Weights of a small transformer language model.
Size: 14 layers, 2 heads of 32, MLP 256 tanh GELU.
Architecture: LayerNorm before each block, rotary positions, tied embeddings.
Each number is 128 + 32 x the weight over its row's rms, rounded and kept within 0 to 255. Layers, rows and columns count from 0. Numbers have three digits each. The size before them is the row's rms in percent of the matrix's.

# layer 7 attention value, 64x64, rms 0.0859, rows 0-63, columns 0-63
111:136183028084169122181096074102120221106152123135134084162106122124113070144101122152127086119176151070109115112123135146099130121147135150130112171110080129115130147105175146083103133135138152
106:150143151074051077110089112124088185175184116152108106134100129136111142085100145117156102124139150148153148179134184138085147114086109135129203158104125165108137092168185129086115128107086164
096:100094128148172167153155101055077194115140122065114156166180179121087119175093205125069124149157126131139129138129165148114150089131114124077134132113138126130159059146156135153147125163100135
103:143129157080108080156144120158126093150154091065114177178137137124083105166104135155116149130119116144120086059178136179133147121140182090118134148134185139187098125176110122107191142157061128
114:106132121107130176096120157151106070088158139122143166087179166127133080139144166169121109061110107134196100174183113121133141115103173094129068086184148165137116126174116097144171079145125161
110:113140128124105148099140082121165077168145156214141081141120152140160182101153069098090154173136139139123194092118160175077114109123130152147146096121078102105116159115110128121094197102099174
108:088101157116068070152111090140108056116127130074089103099111074102162139146131147145132076156083125115104109139172175112178141122140108154137165161136175138166130177143124066101088183160098129
098:105162098147077165197140152109180099092097134127135136152080077109065087120095081105081119117096168135125123080143174127120140167158083099142122142102164134104130136165161138054169134145131072
090:080156110163166167063122160141087194145126176116091147119084191141109106131092134128139085129112108097123103051113121061203146130164174144138166108155152104191134133111112131135143151131120135
105:053178058146140073094104106145139104079148197128143124103116165106136088081108146150186083101087128060187139095135111148151132156137124121115152117132101108179163158149110110137135118076149138
111:108192086197100160119100112116177056135146132067183135106183155145073076108081115141125110153125115143107141104108107108165165083140162102124159184139127083108108100141170157157161146137137132
103:190166152085143137133144098137065134091156111095192131125134089120124102153163061113154095140149134096111128080051151108104108161148145154118132093158061101149098110215128119156155105136126108
087:096116182163127095168135117138086134123074133169096184113098093158179143104143134087109106124081145161107138079113132104131208154129133150118134143087166090113061141124158149101118058088145186
101:163155079150168135147153133153072117135083081170164092119162110143197153107146106079094134135151121116055123191084180068140118120184141095142123088120108122128096127141115149076146178129099130
096:093160148142163122066125144136095081134092124106106134130156115068180123099130095200106138130116110134113187134076154112204119154098151112145127198159165070149106068137084118132123146173147116
100:128159104136090170091105119121091051125155144083159109110152126132143081224114143125199090121120113190145082133128129124126155095161148118162099112131091143129185109168094077098087112115087131
102:139122097122171154111155082183128091061069090198119111139098059145162188125134137168165156149075149095087151128107130108153131167130121122108125063080159155123115109154094147144126121170129093
088:150125116150074082135126095056125098135153083119102096146093157092098177100142110082116113090081175153143154183134139178047136142091088137144156129175122174149160139111143161151087159172140119
089:100146115138120097167141162149205135151109106140134088167131203107098151090099150129107070120122110107164174145114103152100104152162122124110092086068078119111126154206102114092154095061154112
114:130094116132064152130145122136157116097155125255132096114149100119170145085154074116107136081115150121099134201085154133108138150174094161107144105106134101122096132129144092105101121157165077
100:127108143095168175131170081117133179115098162120129133094111145104147182037151164170104136124079130149157172126130164110096124118132052095091126163181188163126109134122183166153151127109147103
092:119175131067202085136123083117171174048156191164170118157086142146129206110186120115106135162105096117106088127131136106103103105097143134099139166104154138109100110117101131135180134102130122
102:127156125153128126166099058141129152075119085107130136111114146125138145174152144115139095112136143211063137240110106129127191127134106127139107135111172172106139101178177099076128132143097138
100:107185094153143144143060083069142139102119095129147147153132202151058113129091172143090099131152118095133146139098101151167149129149122114139126090193161141121143078179180142145074086095113139
092:095093163064152132128179173078122184160067078190105115129120130163173126149156160132146156096173072100154139107100089073144093099116073107161138090157125080093110113114113130116128132131154144
093:163174093091092111149140197157150080123092177146114142138154189147093160094176076101140165137116148088155163110098103113174126097110083133148120207124132151099157057119140108123164127149150146
108:121129125076140132124108096149096081110094175090119079156143144125146143104149078100149128102127113121177178141141150107125156131184138079126067129214097137156123101148076145133208171186114156
111:125160074145146169127120099078089099141159196112137138130152145114066101163109151151155125122108118076187167167094124097217108099121151106165111111125113121105167066151115154162122093083167151
100:116169134093127172102098153141133064091149204140134127122168123125155057112123118149165098143085117098155153075129112124183131149108127096163122116195097104195101068141096153148121133192152141
098:090156154179136174121132117186172069143119188144139187153127133131162137092097105117156128147115125093166157120071105103197135071134163126129121214076152143131117142146160127156146171119113084
116:114127184109157164107119151039099077166110105150119124099145132147107150127121136124129136155159128136183133123096148120161141087135096173119106207214163091074138090174126114121118167168076131
116:093146081157106113138117134132145148170068168171100119130194176151138113140100074168098127094140119072125165132080177103165045087120135107147164136112125096072123072125143139115099168122127168
108:097150168102150090136131137113153076154063169077110126186141193131163087126124196124111105092154118159143111140140121128144126034127155113100136155111168167054171090147089128125146102120124130
097:111099124073109081157153163169114175151109111095174127101128139164140114128099141081119157126156103130081083128078198151148132196102107119171189147132130080177118149150130128136163075145099194
090:199095089081139151154097098131117055082178122169144119175122088164108103179120161156147082138178144135160105140099097158079136121119092147129084106080098112097133131157129135123176118185155085
092:121191104120135132125093148129171099142101134116107085154095044095150135109066036137145121101119145077098172095111095126165153116146136130145141106142097125170134067139085087103091114102143190
092:064090149134138108114178207107077153098191170132143185072101062149104163102121129108115187146144122152172130071207114117144128126114101110116146128133116087120116142111108148142166111148111126
100:145139112068114107196123159125125149063134112092190103142158095132108142153151106031135113138064168146100139133128099158145110179124146109147184192123117135148126181150111145170178109136105143
114:071144063131131143101159121151126114148096147169112127071140124112113108133217140135151182155171115136129117145061137145168097165149137146172061121182129151198096168116106088135124087160141114
102:064128144113104138114094111102151119182169130165113153138192116060114097088187071210115112118122170125161179177070183121123127148158155149115098115126117127142160113142123118098133147080143096
090:107103118183156131142195189170139132097113103109152093130103077135110135140170117058133112134107130145108079188140117174108113120113102133118178140113094157101139155075108140190172204136082100
101:082149123155133122166073130147188170067174142129126104143112078085105163076098132158120128110129183129111143149197149136099165111081170098186114160100128133189121154147120120119148117173067106
098:104095137100087091114140129135043166157071159140117097091113114116134112109100122146142131115087132137139182081125169159131123159155108114159166153154144157134181145096154122155150217034119159
099:125130138167143131125099095092140185129124148104099102104134182076101161129140124127094133103074119116196163146168126111174091148176103161122087160172156054094147159153132152146152152125224134
101:139127114135167170139155169135080116090115151151193154116142131200143101147118055098193136136138130191194108107137127117078117170119105121101093143187155125116073152146157136164074109096124133
099:125120130149139133151109115122140144236082183134090157123139196124109104100093142155084130143135116168064148145070185114149132092125127072106116080094128167113124160094065156086121134116120107
104:113111081097133095105127085140119162147107169092135127130095078097160073105147187073130076109121128111137116162157145135142121134151114236094132143163137123139114138028121140092150174111094120
092:119107101135146145175133130114133201078128081128044163113116069129200060124162143096159111129130111122085084141149104109117123207174121104068114096132115135127145162101115119131138136126109076
100:072107110135142135118134111139051152165139140123083119113085097111091130169185086190186119148087145139135158073080130126147099124121157083113092110149114138152106091125189141104067190111132090
101:162093209145142184119121124119194141116113096168101127061145194117147115104110141170214142110139153092178087107166152134152159158100140119109120138156087100120119132110152116120172090131069130
099:127093175149142122090102142131147197121110099156197075100135151136144075152127160045122079127139087128152085134158094112064134172112120144112145127108161134128117102148095171150170116136064184
096:137058099146135137092099150161119107159123091111161030129136175203212094123181158123087154149119104141133100115170123113141123113098127137143136148096133174121128165116133177145114199116121110
112:068106162093192129114122144148057194157120158086151127086121154103174122078179160170120132167152111140138116115115100140117090150165108141103109137110133129137154110072220144139098074142134156
103:124147191143161162095189150141149091176132179140134147119120168158170141148138100158137117168156119134110172113070133098105082075084115173161086101113138155095124144089129140158118137129176034
101:105148089131064145190141131132104150089103065127147113169149105141172129154153186041098102167170096145118111154092096204105116100097170122196129119134143135161108125120148127147125140114121178
087:100088177077153126197135128178127155130126089187151155152100138136131076188105121129179078101088117124137096118039107163182153100127124167129091158133136136102111101089111112164140094153135165
094:109096104135129116090148078178206146177167127143064134063128161083118121097206143175103155128126107143116145182105171115178119167084122166127084150162170114126134128122106114136097099119151108
092:103122138188127157116158069110131139120158188167127138124117078081118173096069088098122138142159091105135163188171142077100114126101123157149079095168120059128111114100075129120108118104165180
081:175216138177107136124100129084168087101106163161110096126149159144136190134142123145105197138144118122103150142119111142089135111108108139186098154172174128127099101212121172099112121177136086
104:154151142096195128119139163112127118118128182145098117120150146106078134166120102209106140102210135091187105161127130113099119098154115121120139136127126113137168136210142091143085129158204073
110:046137175111111098084143144143171016165112103144118128114131126088138147110096140191054104110136119139170171128134103145147132145100145097142123117055147118078135100158121105121146149164128103
087:109124116094222106178090177147074141171123132152125136098162096107155154110001152134103150121112157101169136150135149124130095167111102108077148124092101140106131142121129138100111163172115147
090:165103109105158107158109122174112142117104096117093157131124106084103112181100107139136104111145140123151095153029150148156210126084125121057137141165133100167122079114091052121087110138163133
086:144106071108145105165151143111096130076108130080118093186105138136084126155125124154130125095146160134161163144100144218125092129110154108141162190122170101123160181130144063143168122148057080